From a checkpoint of a small transformer trained on Wikipedia.
Size: 9 layers, width 128, 4 heads of 32, vocabulary 8192, 5.56M parameters.
Architecture: RMSNorm before each block, rotary positions, biases, some layers without attention, local attention windows, shifted keys, attention sinks, value embeddings, hashed n-gram embeddings, an embedding shortcut, skips across layers, capped logits.
Each number is 128 + 32 x the weight over its row's rms, rounded and kept within 0 to 255. Layers, rows and columns count from 0. The size above them is the row's rms in percent of the matrix's.

# layer 5 attention key, 128x128, rms 0.0988, rows 90-95, columns 0-127
size [102 105 108  96  94 105]
[[103  97  85 140 100 135 128 147 173 174 158 195 144 154 180 155 122  98  96  79 106 172 152 129 163 168 123 209  98 164 177 104 131 181 121 150 138 107 110 156 203 143  91 182  67 116 140 115 128 146 135 122 168 164  68  92  96 122 160 152 177 104 128 118  77 143 113 111  92  98  93 155  73 158 152  82 133  92 103 151 106 148 116 132 131 176 143 153  58 120 147 138 108 145  84 108 105 155 133 144 136 125  99 151 118 178 184 152 114 119  96  67  83 151 129 119 134 121 128 120 165  86 133 202 109 100 132 102]
 [ 76 141  89 126 109 144 150 123 156 111  66 171 143 158 127  65 124 117 152 126  94 155 152  79 173 158 150 110 146 162  96 121  78 130 151 159  97 120 171 189 133 168  99 108 106  92 141 101  77 104 116 149 140 124 105 102 130 160 123 173  68 133 143 127 164 168 137  93  66 125 140 144 134 141 107 130 153 131 149 114 145 131 117 140 122 121 139 185 134  96 132 109 180 181 135 109 182 167 208  95 185 219 143 209  71 105  60 152 169  77  99 135 174 115 153 149 110 122 116 128 116 151 130 162 144 136 101 154]
 [117 135 151 136  83 161 165  79 127 105 140 145 139 128 184  72 126 168 157 123 101 104  95 117  97 167 115 139 102  26 159 100 166 150  87 128 147  96 108 130 141  64 194 105 176 130 121 135 120 129 165 144 175  92 136 166 141 132 122 141 126 148 137 120 116 170 135 111 108 115 139 141 160  67  82 116 116 120  55 114 114  65 166 150 142 181  96 128 142  76 146 133 147 140 116 153 116  95 130 119 193  94 175  93 177 118 109 113 125 116 138 209 142 128 119 127 156 157 133 129  77 228 123  65 115 142 107  92]
 [145 158 112  80 175 126 150 186 110  98  95 148 103 139  82 150 151  97 120 144 104  76 121 148 138 129 139 140 100  78 103  97 132 155  70  92 122  33 113 143 103 119 223 216 149 153 103 112 191 145 139 137 137 128 132 127 146 180 165  97 162 148 120  87 120 107 120  64 153 184 122 134 151 151 114 119  64 146 134 187 116  99 158 119 167 127 147 183  97  96 134 154 149 114  90 160  87  66  91 173 109 131 108 136 172  47 103 128 118 110 109 147 135 144 134 162 154 124 127 117 151 111 162 160 148 103 142 130]
 [170 106 119  98 135 146 122 138 128  91 119  89  69 168 138 184 120 117  51 121 120 101 104 126 124  89 107  87 105 167  67 114  99  89 108 125 175 205 119 175  82 102 126 117 109 102  74 126 157 180 174 159 171 165 113 120 160 176 112 114  84 143 119 153 166 141 144 123 177 138  87 140 120 144 147 148 214 153 168 101 132 139 150 109 167 122 114  97 115 129 120 122 145 100 121 132 124 102 141 148 153 182 160 163  76 206 118 122 150  84 138 130 134 134  95 111 113 166 114  74  82 128  83 163  70 140 155 201]
 [186  86  91 106 123 124 151 171  81 128  68 201 161 113 118 150 111 176 143 139 149 163 129 161 143  97 143  95 127   4 130 137 178 148 114 107  78 118  84 131 171 140 118 168 143 116 135 103 147 148 120 128 110 100  95 102 126 137 169 109 119 143 102 142 136  64 154 101 132 160 163  94 118 105  81 199 150 107 166  98 107 131 116 127 103 125 118 112 126 163  99  88 164 110  90 122  94 152 124 151 169 123  76 160 173 120 109 152 141 210  87 132 167 115 121 212 121 101 114 134 127 149  91 118 105 195 142 148]]
# layer 5 attention query, 128x128, rms 0.0953, rows 91-95, columns 0-127
size [104 110  98 106 103]
[[144 169 122 130  43 123 157 132 119 193 134 146 120 124 131 142 110 128  67 102 204 154 137  85 140  85 120 172 124 131 125 125 114 150 119 114 163 110 121 147 153 179 199 183  58 145  81  81 167 165 193 126 124 125 117 119 139  99 140 186 162  85 139 151 133 129 125 178 125 192 145 121 127 132  68 164 132 101 137 178 161 146 137 138 140  95 159 109 144 137 124 104 165 107 167 180 163 126 132 134 111  30 113 128 102 123 139 145 122 100 153 102 106 111  47  88 189 157 134 155 110 143 124 117 154 166  90 142]
 [188  99 153 148 138 164 160 120  55 141 150 167 159 153 187 128 139 142 118 143 149 152 150  58 136 114 122 157  81 129 106 113  86 136 142 114  78 118  99 106 151  77  48 154 165 129  80  92 165  98 109 102  98 136 173 124 160 189 106  77 106 134 140 179 110 141 122  80 135  90 112  77  93 179 149  98 141 130 134  75 159 123 167 110 100 104 172  93 214 123  73 137 104 124 116  74 126 123 127  72 129 105 163 143  97 140 100 124 124 101 150 138 121  98 152 124 193 172  59  90 118 135 132 148 143 125 150 147]
 [166 167 156 153 150 136  99 160  65 111 138 172 171 133 101  71 136  62 146 142 128 125  98 150 106 142  81 147 196 155 117 177 190 116 105 138 115  97 138 165  99 117 137 187 168  71 141 203 126 161  83 154 131 130 124 144 108 160 162 111 157 127  62 155 130 127  70  63 130 125 150 138 198 133 134 113 121 119  63 158  61 137  98 162 173 114 168 142 155 180 145 157 111 150  92 115 173 139  98 121 150 137 139 114 161 114  79 142  94  80  78 143 157 186 159 109 127 115 120 159 118 114 155 127 119  97 115 146]
 [ 75 186  99  77  93  96 179 139 151 151 196  37 134 101 150 133  59 133 101 116 148 114 145 113  88 193 143 137 153 132 124 147 145  92  87 102 140 154  83 163 132 160 100 138  83 128 161 189 113 127 135 153  81 138 123 208  92 116  89 103 169 202 175  96 124 151 123 171  73 141 133  89 156 148 153 126  93 184 104 138 117  83 118 111 112 101 160 107 116 164 144 122 133 137 135  87 112 142 164 137 136 122 135 110 111 125 169 105 127  86 127 113 175  60 115 184 118 168 162 153 123 151 117 119  99 159  89 118]
 [ 84 165 155 155 136 115  94 138 166 115 108  87 132 161 100 204 173  68 159  80  68 149 164 100  47 128 106 168 157 172 157  53  90  94  93 118 136 121 148 129 158 179 156 129 194 123 135 134 148 108 119 196 115 109 119 170 101 158 117 164 126 122 125 104 112 151 107 135 108 118  90 109 182 189 135  82 120 143 140 168 131 112 109 187  96 116 172 101 111 146 139 139 109 195 149 155 129 136 147  94 110 106 109 114 109 142 151 168 159 115  95 170 103  71  92 124 169 131 148 178 114 128 146 136 196 168 147 141]]
# layer 5 attention value, 128x128, rms 0.107, rows 64-85, columns 0-127
size [ 98  95  98  92 107  99 112  95  89 101 100  95  95  97  97 104 100 120 102 105 102 103]
[[163 162 117 146 128 147  93 142  85 173 127 137  95 196  80  97 166 193 106 115 121 117 135  90 152 103 115 120 157 180 121 125 102  95 125 170 164 157 150 158 143  70 152 100 156 125 106 127 101 135 113 118 139 167 125  99 187 159 164 120  58  97 102 101 114 216 127 113 107 201 122 139 136 110 161 109 105 106 124 173 113 140 123 212 120  97 161 158 176 145 133 174 130 131 109 156 132  98 159 127 148 166  89 167  34  78 109 100 109 126 141 137 180 122 142 111 150 142 154  85 128  94  97  98 160 133  70  89]
 [ 69 140 142  99 107 137  69 161 161 100  96  97 155 143 145 165 150 130 182 137 159 152 102  83 161 132 108 125  93 168 107 143 117 135  82 118 130 166 119 200 118 133 102 137 100 108 175 172 136 109 175 139 120 117 147 132 104  84 135 171  89 144  96 159 107  88 121 133 124  76  92 173 133 128 144 185 203 166 171 171 104  75  72 159 109 154 121  77  88 154 153  80 174 182  96 111 171 167 106  92 137 157 167 184 144  95 161 167 100  85 124  86 165 148 152 155  98 120  91  93  89 115 109  85 127 110 129 111]
 [174 136 103 127  97 121 138 127 121 137 131 115 134 178 129 132 126 101 114 148 142 109 160  88 184 135 137 138  98 159 114 126 142 167  81  77 162 121 126 198 148 213 156 146 145 151 122  87  98  80 106 110 140 151 157 182 154 107 200  93 112 135 113 151 182 114 151 164 104  91 173  79 121  75 100 135 122  80 156 115  98 122 115 106 135 202 135 145  64 138 166 156 104 140 171 106  91  71 188 136 131 174 131 135 198 154 113 174 131 104  40 167 132 116 148  82 170 104 135 122  99 100 154 138  99 115 110  95]
 [ 88  76 162  87 148  63 189 102 143 125 160 162 130 117 159 125  95 107 128 151 114 186 173 119 114 134 136 186  43 125  93  90 127  77  23 131 158 198 175  94 164 128  87 190 119 154 151 142 140 174 108 122 153 130 148 106 145 122 175 117 128 155 129 138  97  93  71 178 113 107 126 101 127 125 155  71 144 117 173 205 149 126 147 148  79 172 140 113 101 102 145 141 106 138 137 103  97 138 125 146 150 120 129 119 148 124 163 106 152 107 125 151 185  82 126 106 155 103 108 101 116 119 174 113 133 129 171  85]
 [139  41 125  95 218  77 152  94 164 186 162 105 124 108 121 158  74 128 147 123 135 146 182 100 156  82 120 168 113 146 150 101 107 149 123 116 157 114 144 175 150 140 101 100 155  80 121 157 108 168 123 121 118 105 153 102 131 120 128  90 144 116 173 101 128 179 107 144 121 130 136 109 152 120 163  80 150 146 114  99 114 109  87  98 103 130  69 141 133 166 149 119 144 124 128 126 104  88 151  95 127  73 148 162 101 162  99 198  56 103  95 184 103 100 145 176 121  75 112 136 148 188 174 209 149 180 149 146]
 [139  65 118 148  97 204  89 111  87 136 153 118 153 154 129 162 113 100 162 160  85 207 131 120 159 137  70 103 129 105 150 182  68 194 163 135 108 160 125  95  88 117 164 163 154 171 141  92 128 120 146 119 136 130 179 144 144 169 135 138 133 107 127 101 196 115 109 145 120 151 133 134 166 139 140 113 186 144 156 194 154  96 129  56 109 136 139 114 116 111 161  84 160 141  77 127 122  96 140 110 140 155 178 114 107 144 138 126 111 159 155 135 164 185 123  89 195 126 217 148 115 146 119 144  57 152  98 133]
 [154 159 124 107  82 135 175 103 169 125 149 160 129 216  71 109  92  71 123 130 152 158 126 136 121 140 114 125 140 145  98 148 126  96 212 180 113 152  71 129  99 180 143 116  55 156 161 106 120 116 154 127 143 167 109 124 113 122 103 114 135  97 110 131  19 127 115 130 158 107 117 144 127 191 113 158 134 123 139  88 166 100  83 213  92 110  85 127 120  88 135 113 127  91 101 173 158 131 137 123 174 168 109 111 101 164 111 134 138 138 112 117 131 150 103 123 158 128 213  93 118 191 151  72 144 143 132 154]
 [ 93 206 137 106 126 147  81  83 112 115 166 132 114 137  54 118  76 159 184 124 110  92 142 148 110  65  87 116 132 107 142 200  73 108 119 150 109  99 183 155 132 170 149 100 242 107 140 155 107 114  84 125 121 169  71 135 117 108 188 125 133 115 158 115 130  90 133 110  86 158 114 129  89 114 118 163 127 131 105 153 113  84 147 156 180 107  89 182 104 134 184 109 131 125 172 162  93 128 114 116 133 125  99 144 144 110 157 127 128 112 124 155 118 118 169  88 149 125 186 170 155 174  87 100 148 101 121  76]
 [159 104 131 117 114 168  92  87 139 111 110  86  99 106 119  73 146 127 103 172 159 111  87 119 144  77 117 151 106 133 174  81  95 110 137 185 117 139 144 152 136 133 242  96 181 137 129 107 114 114 132  98 195 143 162 171 135 149 104 112 160  94 153  68  78  70 220 124  92 120 109 171 158 148  94 110 155 112 117 171 128 128 136 135 142 143 105 135 143 164 106 118 136 193 173 143 161 114 126 116 152 127  60 115 147  89 120 143 161 104 153 120 150 140 127 138 120 159 167  78 186 134 116 212 168 131 151 138]
 [148 104  82 138 142 138  71 122 138 134 145  60 167 161 108  80 146 129 103 122 139 115 156  90  59 132 123 215 114  61  80 138 112 140 158  71  69 125 184 125 111 136 155 108 147 113 140 117 132 126 152  72  70 170  91 161 156 135 182 121 138 116 134 111 124 130 111 134 133  90 106 130 133  48  89  78 147 117 106  92 115 163 158  80 110 135 150 164 159  90  75 181 121 133 125 156 141 160 158 129 152 136 125 168 159 107  56  90 149 113 121 155 139 193 171 124 120 117  88  98 141 118  93 182 119 171 134 176]
 [115 155 100 131 108 104 105 158 144  86 104 172 184 100  71 194 134  35 123 121 124 183 116 147 124  68  87 146  79  99 127 190 163 190 117 132 148 178  74 154 115  92 140  88 149 155 124  99 126 145 172 121  94 168 176  84 137 146 164 103 161  90 158  95 117  59 104 114 142  80 155 139  80 143 143 156 111  81 137 111 107 170 176 133 102 111 111 166  95 114 110  86 126 138 113 182  84 120 129 109 121  75 133  79  89 128 146 133 133 194 125 147 144 183 144 147 169 141 114 116 100 159 129 148 132 148 146 141]
 [ 91  89 129  62 113 166 101 139 160 133  46 157  76 107 139  52 124 122  99 155 134 131 165 141 195  98 108 174 102 114 111  62 170 136 161 160 169 117 140 156 141 173 124 149 136 108 110 130 148 111 118 116 173 118  72 124 171 184 132  68 126  92 117  91  83 149 162 126 145  90 170 143  34  76 155 162 153 123 111 123 110 134 146 142 169 151 107 127 124 156  97 182 111 134  92 108 137 125 102 110 115 192 186 176 146 108 104 113 104  89  96  81 120 145 158 148 169 120 122 141 116 154  73 157 132 114 131  94]
 [162 154 151 111 105 146 125 134  84 115  88 128 148 108 120 112 110 122 160 102 128 102 155 121 158 114 132 101 117 146 119 131 118 151  35 126 109 113 142  89  93  90 165 123 148 111  88 132  44 148 153 125 121 159 119 128  83 189 116 172  39 150  91 117 117 173 205  19 124 141 121 135 157 152 115 157 121 126 125 146 141 141  77 155 107 107 106 104 135 177  46 158 149 156 170 138 103 147 102 107  92 122  96 113 118 139 126 178  57 192  87 145 141 188 114 143 131 116 172 128 109 135 103 120  86 103 129 168]
 [ 93 142 162 106 133  74 138 152 121 131 196 110 173 152 193  93 123  96  71  85 127 156  91 108 135 160 130 140 151 138 109 180 146 145 142 122 126 127  86 149 173 142 140 152  73 119 131 103 150 126 142 130 105 102 123 115  78 148  83 111 177 165 115 116 133 123 124 134 149 132 142 137 146 127 169 126 190 136 140 107 148 138  97 133  87 154  98 156 184  78 116 109  35  78 142 188  93 146 158 157 145 143 112 159 182  80 104 188 107  76 143  90 178  67 110 114 144 151 105 114 112 170 117  40 140 191 103 145]
 [ 76 113 118 176 150 134 110 124 149 139 110 103 149  91 145 108 149  63 185 137 142 174 163 122 180  67 127 144 122  68 114 173  97 155 124 108 131 130 104 117  50 128 185 123 148  97  86 147 127 177 132 102 130 115 118 121  44 132 146 116 168 124  91 155 105 160 123 115  72 153 125  73 140 184 147  99 121 142 126 164 131 239 175 107 132 112 122  75 134 109 136 128  98  96 103  83 126 112 122 119 118 114 103 185 115 179 124 144 145 122  81 120 121  94  80 129  90 103 166 166 101 130 105 180 135 110  54 106]
 [156 119 110 131 165 138 169 116 182 151 159 131 162 112 157 140 143  70 116 168 104 104 119 154 103 134 147 126 137 107 123 180 158 133 182 113 140 101 144 136 110 108 156 207 103 133 143 150 151 121 131 166 190 120 108 124 121 164 108 155 122 164  85 134 135  41  71 103 190 144 102  94 175 112 183 105 151 107 151 149  93 165 127 103 100 153 118 117 124 123 124 105 144 117 152  88 117 145  68 174  86 104 121 138 119 131 109 214 152  38  74  75 180 129  85 153 145 124 142 130 173 184 130  99  86 160  73 134]
 [ 94 115 176 172 106 119 169  82 101 132 128 124 163 128  79  84 138 132 138 149 152 126 121 149 154  59 181 210 185 187 197 134 182 144 124 150 189 164 113 112 129  43 123 129 119 174 160 111 101 148 179  92 144 142 117 142 107 138 139 159  68 129 149 103  96 112  94 140 107 150 149 186  41 125  84 186 105 148 143  84 175 125 144 141 152 131 107 197 135 123 107 140 135  95 126  96  83  94 158 141 113 155 117  90 121 125  94 179 127 133 145 149 144 106 124 148 149  96  90 142 126 107 116  98 166 163 129 128]
 [148  94 160 163 135  82 142  92 127 192 115 118 164 123 160 153  87 100 136 133 157  93 100 121 132 158  99  39  91 108 119 164 107 155 151 146 145 178 135 107  97 140  64  88  86  97 120 119 148 126 133 118 147 186 138 112 122 125 114 100 123 142 179 173  69 153 106 154 108 129 161 103 126 170 169  96 115 151 148 114 107  75 154 131 115  66 148  71 156  71 143 164 161 176 153 175 133 144  78 129 142 111 117 122 140 182 115 110  42 111  94 152 105 104 155  66 154 173  80 155 136 142 145  66 127 160 165  94]
 [178 143 121 123 103 128 157 108  72 107 111  92 108  94 107 123 139 143 103 105 108 153  96 122 160 144 139  94 148 187 140 157 106 102 135 106 131  62 121 134 110 144 131 137 127  91 144 146 122 131 175  99 119  65 148 161 119  88 165 135 101  78 161 160 168 182 131 139 148 139 169 116 120 100 146  76 148 129 130 199 186 136 122 139  99 137  87 154 101 160  89  77  99 113 107 163 145 110 102 159 173 177 129 114 154 159 153  57  91  84 165  29  97 208 127 102 103 105 138 146 149 172 107 214  99 140 156 115]
 [112 120 149 138 133 182 122 121 130 165 121 122 126  94 103 167 123 111 117  80 180 131 137 128 180  99 109 125 167 181  49  96 117 119 198 170 107 184 143  78  80 117 153 121 106 167 160 104  88  91 150 114 152  86 178  92 109 131  92 152  68 145 106  85 129 140 162  74 119 162 133 104 160 119 140 147 147 116  94  53 145 180  96 126 139 143 104 110 119 157 149 121 108 140  97 168  94 178  58 126 145 179 165 121 144 125  95 142 146 176 148  59 176 187 146  91  91  64  90 110 130 134 152 113 133 138 121 151]
 [179 120 140 141 142 132 134 123 128  79 143 120 132 165  35 156 120 120 116 136 117 142 133 103 118 124 149 161 156 149 119 164 187 133 122 134 102  96 116 179  99 156 181 115  79 163 143 110 103 118 136  93 151  93 173 198 124 136  75 150 100  96  62 164 120  79 116 108  89 103  98 146 104 229 173 129 167 111 140 134 106 129 127 163 181 163 113 113 107 199 119 108 147 132 119 182 219 135 151 168 130 132 150 138 175 194 122 150 104 152  80  70 121 130 113 148 137 152 115 128 103 130 110  98 171 136  91 171]
 [148 155 144 158 134  95 154 129 136  62 105 217 139 161 119 150  99 151 129 109 200 193 158 100 123 136 153  55 136 103 153 160 177 155 149 130 113 111  75 149 100 156  60  86 117 143 185 146 134 117 185 137 105 111 132 140 133 149 127 151 128 151 110 122 128  64 110 150 157  89 162 114 129 136 166 112 120 184 102 121  97 131 150 195 121 103 175 127 120 100  71 108 141 101 116 145 158 164  96 196 107 116 107 112 148 129 133 143 146  91  95 123 138  60  79 116 145 126  94  29 140 156 144  84 128 103 127 169]]
# layer 5 attention output (transposed), 128x128, rms 0.0935, rows 64-84, columns 0-127
size [102 115 100 104 118  99 111 104  96 106 100  99 103  93  99 107  96 123  98 103  99]
[[101 136 148 137 149  62 126  96 197  88 119 156 112 120 171  89 119  89 168 109 148 128 136 143 163  88 123 135  93 133 122 101 111 167  70 141 104 115 167 115 131  97 125 118 140  89 163 188 108 128 181 104 114  97 105 135  78 169 102 167 135 220  90 154 151 171  98  96 110 144 102 120 164 123 155 167 127  93 116  96 137  91 170 104 135 119 131 122 115 110 145 144 201 175 131 195 109 121 170 170  92  88 169  75 204 158 132 133  84 192 176 104 151  90 138 132 136 118 182 162 142 105 139 164  99 110 115 129]
 [162 163  56 125  88 155  80 116  94  84 179 126 108 101  65 134 143 117 118 195 160 135 130  86 106 103 133 100 117 147 114 176 139 171 104 117 110 139 153 155 101  92 115 114 115  88 106 197 129 100 110 203 139 139 152 115 178 151 165 120 179 115 182 129 127 121 105 103 154 201 127 109 103 132 161 113  98 124 132 139  48 127 124 204 180 109 170 123 114 137 163  83  88 106 185 165 136  96 110 118 108  93  98  99 135 126  92 107 117 103 148 139  80 138 133 113  92  72 162 161 174 149  78 153 130  84 159 137]
 [140 119 113 157 110  83 128 182 157 122 127 102  95 172 138  96 121  67 146  85  88 119 116 150  90 150 100  98 124 190 196 155  66 101 114 180 150 159 103 102 132  74 118 161 136  94  88 130 164 174 133 148 143 118 159  96 150  75 171 139 143  85 184  84 132  80 158  87 132 119 205 156 128 121  99 133  77 182 119 140 126 135 144 114 136 121 137 139  99  71 163 140 130 111 118 116 141  99 143 191 145 112 103  85  74 114 153 116  76 177 145 112 148 151 136  95 128 116 129 129 139 195 107 147 204 188 174 116]
 [101 106 131 155 104 124  65 136 105  50 108  72 141 166  96 178 129 100 123 108 160 135 170 153 132 139 164 100 179 156 132 115  94 158 137 142  94 134 102  69 122 132 165 144 111 129 161 163 101  79 124 136 122 205 157  93 144 114 165  89 113 103 123 197 116 138 157 165 138 147 116 121  91 133  80 152 122  97  81 118 138 116 134 146 186 121 162 125 167 113 114 126  96 151 130 130  87  98 147 140 121 151  91 151 129  50 160 198 211 104 144 151  86 168 197  89 140 122 115 160 107 169 143 128 153 193  70 131]
 [112 111 147 123 100 136 166 124 127 154 102  95  92 205 139 129  94 129 135 125 148 110 107 163 118 129 112  99 118 116 161  96 154  48 151 129  47 168  68 113 161  74 100 195 166 120 150 168 110 111 170  74 123 143 115 148 212 146 160 134 105 116 139 146 107 111  93 149 155 141 154 123 137 188  96 144  62  51 116  63 136 167 118 152 147 137 154 146  99 110 111 153 108 111  97  73 100  75 118 144 111 117 134 135 109 158 151 141 186  98 122 106 142 149 125 108 165 175 160  54 122 141 116  72 164 158 133  99]
 [145 162 131 132  74 152  91 134 142 116 143 124 108 104 154 107 128 120  91 130 137 116  65 158 122 137 121 137 133  92 150 172 130 124 108 183 143 140 160 136 123 156 111  88 113 170 118  70 142 133 125 150 165 130  79 188 125  90 107 114 108 134 138 172  73 115 152 167 123  98 172 109 140 150 113 176 105  84 102  15 197 120 151 123 120 142 158 169 120  64 137 119 125 127 148  47 102 136 121 132 138 136  82 103 145 120 111 121 151 155  95 164 108  92  64 149 220 106 131 206 146 161 128 122 155 135 211 145]
 [126 143 180 143 123 111  98  86 140 118 129  89 142 105 118 103 121 111 115 129 169 112 161 130 171  89 144 139 165 102 183  93 121 120  72 166 140 107 169 108 136 101 137 110 175 137 126   0 108 116 112 103 149 140 136 115 117 136 213 134  94  96 156 137 135 155 159 110 150 103 148 135  89 104 148 108 128  88 185 162  99 141 127  70  92 154 158  92 128 154 123 139 136 186 145 190 131 115  89 137 118 132 175 105 109 167 123 116 127 163 158 153 171 115 124 108  85  91  91 195 158  72 149 173  97 129 142  70]
 [195  98  92 135 154 126 149 160 141 140 130 113  76  87 104  80 164  84 145 114 111  91 109 124 143 128 143 198 184  72 150 109 132 175  69 117 115 162 144 163 178 119 154 134 123 103 166 203  77 140 100  77 155 160  89 138  83 196 122 138 107 123 105 109 122 104 105  94 170 113 103  98 166 121 137 121 159 151 173 122  96 146 145 140 127  98 104 140 114 127 120 152 166  85 152 116 110 135 122 188 157 159 195 118 174 190 102  92 100 143 100 176 130  97 157 110 102 118 131 171 120 151 118 226 124 125 176 130]
 [110 147 133 108 152 134 176 142 151 108 122 117 125 147  87  80 145  91 183  93  92 121 106  76 113 104  63 135 151 150 129 137 163 144 123 161 152 127 115 175 153 120  98 128  87 116 111  92 147  81  83 105 122 102 104 134  77 143  67 156 118 153  74  87 150 143 123 100 117 190 152  77 166  74 166 124 121 156 116  41 184 150 147  61 143 172 156 127 112 125 184 100 108 144  74 154  90 157  70 131  97 136 157 104 148 109 129 100  54 116  90 135 135 206 123 117 116 113 106 140 117 193 109 110 111 183 115 137]
 [156 102 140 113 133 143 141 109 167 144  98 144  58 135 186 147 116 116 142 131  97 152 145 135 109 164 142 117 110 207 126 131 121 133 115 134 145 130  76 135 177 172 120 185 153 171 149 175 160 126 129  60 104 132 102  90 148 101 161 108 135 170 146 139  85 116 114  95 104 146 117 128 163 140 199  82  96 175 139 104 173 160 147 123 163 136 125  91  82 124 154 136 123 175  98  95 122 115 137 144  98 173 165 106  81 161 149 201 117  79 118 121 122  91  92 174 143 101 213 166  89 187 117 137 127 167 135  36]
 [111 113  93 184 140 142 148 115 149 175 128 155 117 145 133  89 143 114 128 127  82 136 126 179 121 127 185 204 163 104 154 144 133 115 124 131  86  70 119  97  97  87  47 127 165 185 143 102 120 170  76 111 140 177 122 122  69 181 132 106 137 119 176 143 140 143 116 162 146 145 109  66 132 123 132  54 118 113  97 104 132 134 129 124  91 134 137  41 158  62 116 168 111 143 137 140 116 188 108 143 102 107  61 134 128 161 150 131 121 143  86 125  78 158  76 113 128  88  87 156 113 140 202  85 105 129 118  88]
 [162 134 191 129 117 144 157 161 124 119 116 168 177 216 153  87 137 128 169 133 115 116  80 102  66 139 113  81  89  95 134  96  56 128 136 113 195 156  71 103 164  93 108 138 139 186 100 134 101 133 152 101 131 128 154 127 151 151 145 221 115  90 126 117  92 111 114 156  99 134  75 111 101 134 105 124 159  98 137  95  96  86 127 169 131 174 166 171 100  97 126  86 137 138 130 194 101 119 159  98 150 134 152  98 117  86 122 126  70 121 162 132 161 121 110  57 133  69 151 124 112 176  80 138 117 139 102 163]
 [134 119 115 178 160 138 136 106 148 134 178 193 155 117 136 121 123 148 150 121 140 156  49 168 111 104 112 148  88 128 137  99 165 105 164 124 150 100 134 132 168 117  80 163 113 135 154 165 215 101 124 182 145  99 131 142 114 148  46 167 160 149  61 123 124 151 148 145 136 140 163 156 155 134 180  92 151  69 156  99 150  81 159  91 155 159 125 130 101 124 164 170 152 122  82 152 181 117  90 187 117 115 206 123 169 115  90  97 138  91 110 108 103 100 172 113 115 150  72 155 157 103  97 144 157  85 178 143]
 [ 95 102 114 157  87 117  91  45 105 126 145 119 118 113 128 122 108 120  98 196 222 128 131 115 164 150 131  97 163 118 119 159 136 140 167 128 116  76 132 142 111 177 151 124 124  94  81  89 145 106 144 122 136  90 214 158 103 153 188  91 153 135 166 138 103 167  87 102 179  82  74 135 143  95 104 153 126 144  99 204 140 146 142 114 157 178 153 157 114 135 121 104 181 103 103 111 147 120  60 149 119 100 101 133  85 135 149 115 150  99 148 206 100 149  91 125 125 115 129 117 124 127 122 139  68 151  82  55]
 [154 135  91 195 150 150 150  94 110 165 141 151  90 145 179 148  83 218 161  88 146 108 104 144 106 174 138 169 115 112 138 137 183 122 144 128  87 123 135 170 152 113  66 169  87 154 159 130 108 128  71  79 151  83 149 116 163 109 110  95 103  91 145 133 180  32  98 140 104 110 141 121  83  94 124  99 143  96 117  94 102  91 121 120 129 106 104 165 134 124  78 152  90 116 146 103 156 144 122 154  72 105 174  74 159 116 107 185 131 115 154 105 147 186 113 153 184 140 180 130 130 141  85 101 141 172 127 167]
 [125 103 146 157 148 167 132 127  90  85 137 157 153 175 105 201 139 200  92 131 143 119 123 132 121 171  65 106 155  95 124 140  76 164 136 124 107  98 104 167 113 159  96 112  78  94  98 112 156 115  77  72 105 129 159 191 119  95 127 112 183  47 123 172 172  94 138 119 182 111  88 147 120 145 110 168 140 156 175 112 112 154 111  86 170 138 159 148 174 125  99 125 124  94 147  67 141 106 121  99 104  32  71 137 141  89 159 131 130 125 106 176  70  91 155  95  87 122 143 131 122 130 135 157 131 152 151 142]
 [157 166  99 153 122 101 119 171  96 153 106 145 135 168 175  99 146  48  67 126 127 142 166 176 163 136 147 107 139  84 144 155 152  77 136 117  95 108 167 167 108 132 117 185 131 223 165 101 130  41 109 171 143 131 134 145 162 112 146 169 130 173  97 116 137 163 118 131 147  55 107 118 159 110  92 154 191  98 109  99 125 139 109 132 120 132 182  92 162 138 158  92 113 165  75 149  99 111 155 142 113 135 133  68 118 140 135 143 147 137 121 115 177 150 150 123 152 127 127  90  61  97 152 194 141 105 113  59]
 [ 57 123  99 130 180 145  81  92 128  91 147  85 122  92 156 181 135 154 149 148 159 125 108 165 145 143 121  87 118  99  99 119 151  96 109 106 112 146 107  95  88 105 154  74 126 115 146 132 109 196 109 160 113 121 127 135 119 151 192 161  96 109 184 134 149 166 129 211 142  78 148 113 100 117 111 166 154  54 159 154 130 140 118  90  99 153  84 125  82 104 202 119  94  75 195 110 121 110 141 146 137  81 104 165 115 147 168 143 178 135 135 185 145 165 155 183 100  94 121 109 154 129 135 194 100 148 108  85]
 [113 117 169 114 132 135 118 114 145 101 127 145 142 163 131  78 125 164  90  99 100  46  72 140  97  99 101 185 100 114 132 113 121 120 117 168 118 240 141 108 177 105  94 107 113 161 166 131 106 125 146 150 104  85 131 110 201 201  86  69 140 182 151 142 139 107 120  28 148 164 103 110 116 134 120 117  43 158 113  90  79  63 154 123 129 167 114 118 152 176 145 138 129 125 127 105  97 124 200 112 113 125 150 167 106 109 122 166 134 112 136 150 144 110 163 172 144 107 119 105 139 133  96 112 122 131 133 159]
 [125 111 112  84 103 130 132 120 129 177 137 113 133 113 176 160 108  79 165 151  93 109 107 168  91 126 163 127 120 109 146 101 123 163 141 134 142 134 123 126 160 100  69  71  96 105 152  45 199 133 121 153 112 122 215  47 150 180 128 146 141 146  91 133  59 173 135 153  99 129 134 128 128 140 160 174 169  88 107  63 142 161 112 201 109 170  85  93 142 159 124 161  92 102 101 135 130  89 126 135 106 142 127  49 116 130 101 127 103 116 119  96  86  36 136  91 134 161 138 140 140  87 117 109 123 148 112 153]
 [158 101  77 115  97 141 144 112 136 125 132 153 122 126 125  88 144 118 135 123  98 170 116 135 124 112 129  98  32  93 107 143  81 167 170 152 106 161 113  97 125 134 147 109 175  80 176   0 195 109 112 106 171 124 153  83 160 114 123 148 147 106 163  90 187  67 150  78 135 110 135 124 180  86 132 125 128 127 120 130 166 129 146  72 181 136 125 110 132 127 124 111  49 149 137 165 125 105  92  99  92 111 132 136 131 147 113  72 141 198 122 156  95 152 167  97 112 127 101 116 124  72 106 156 103 112 164 158]]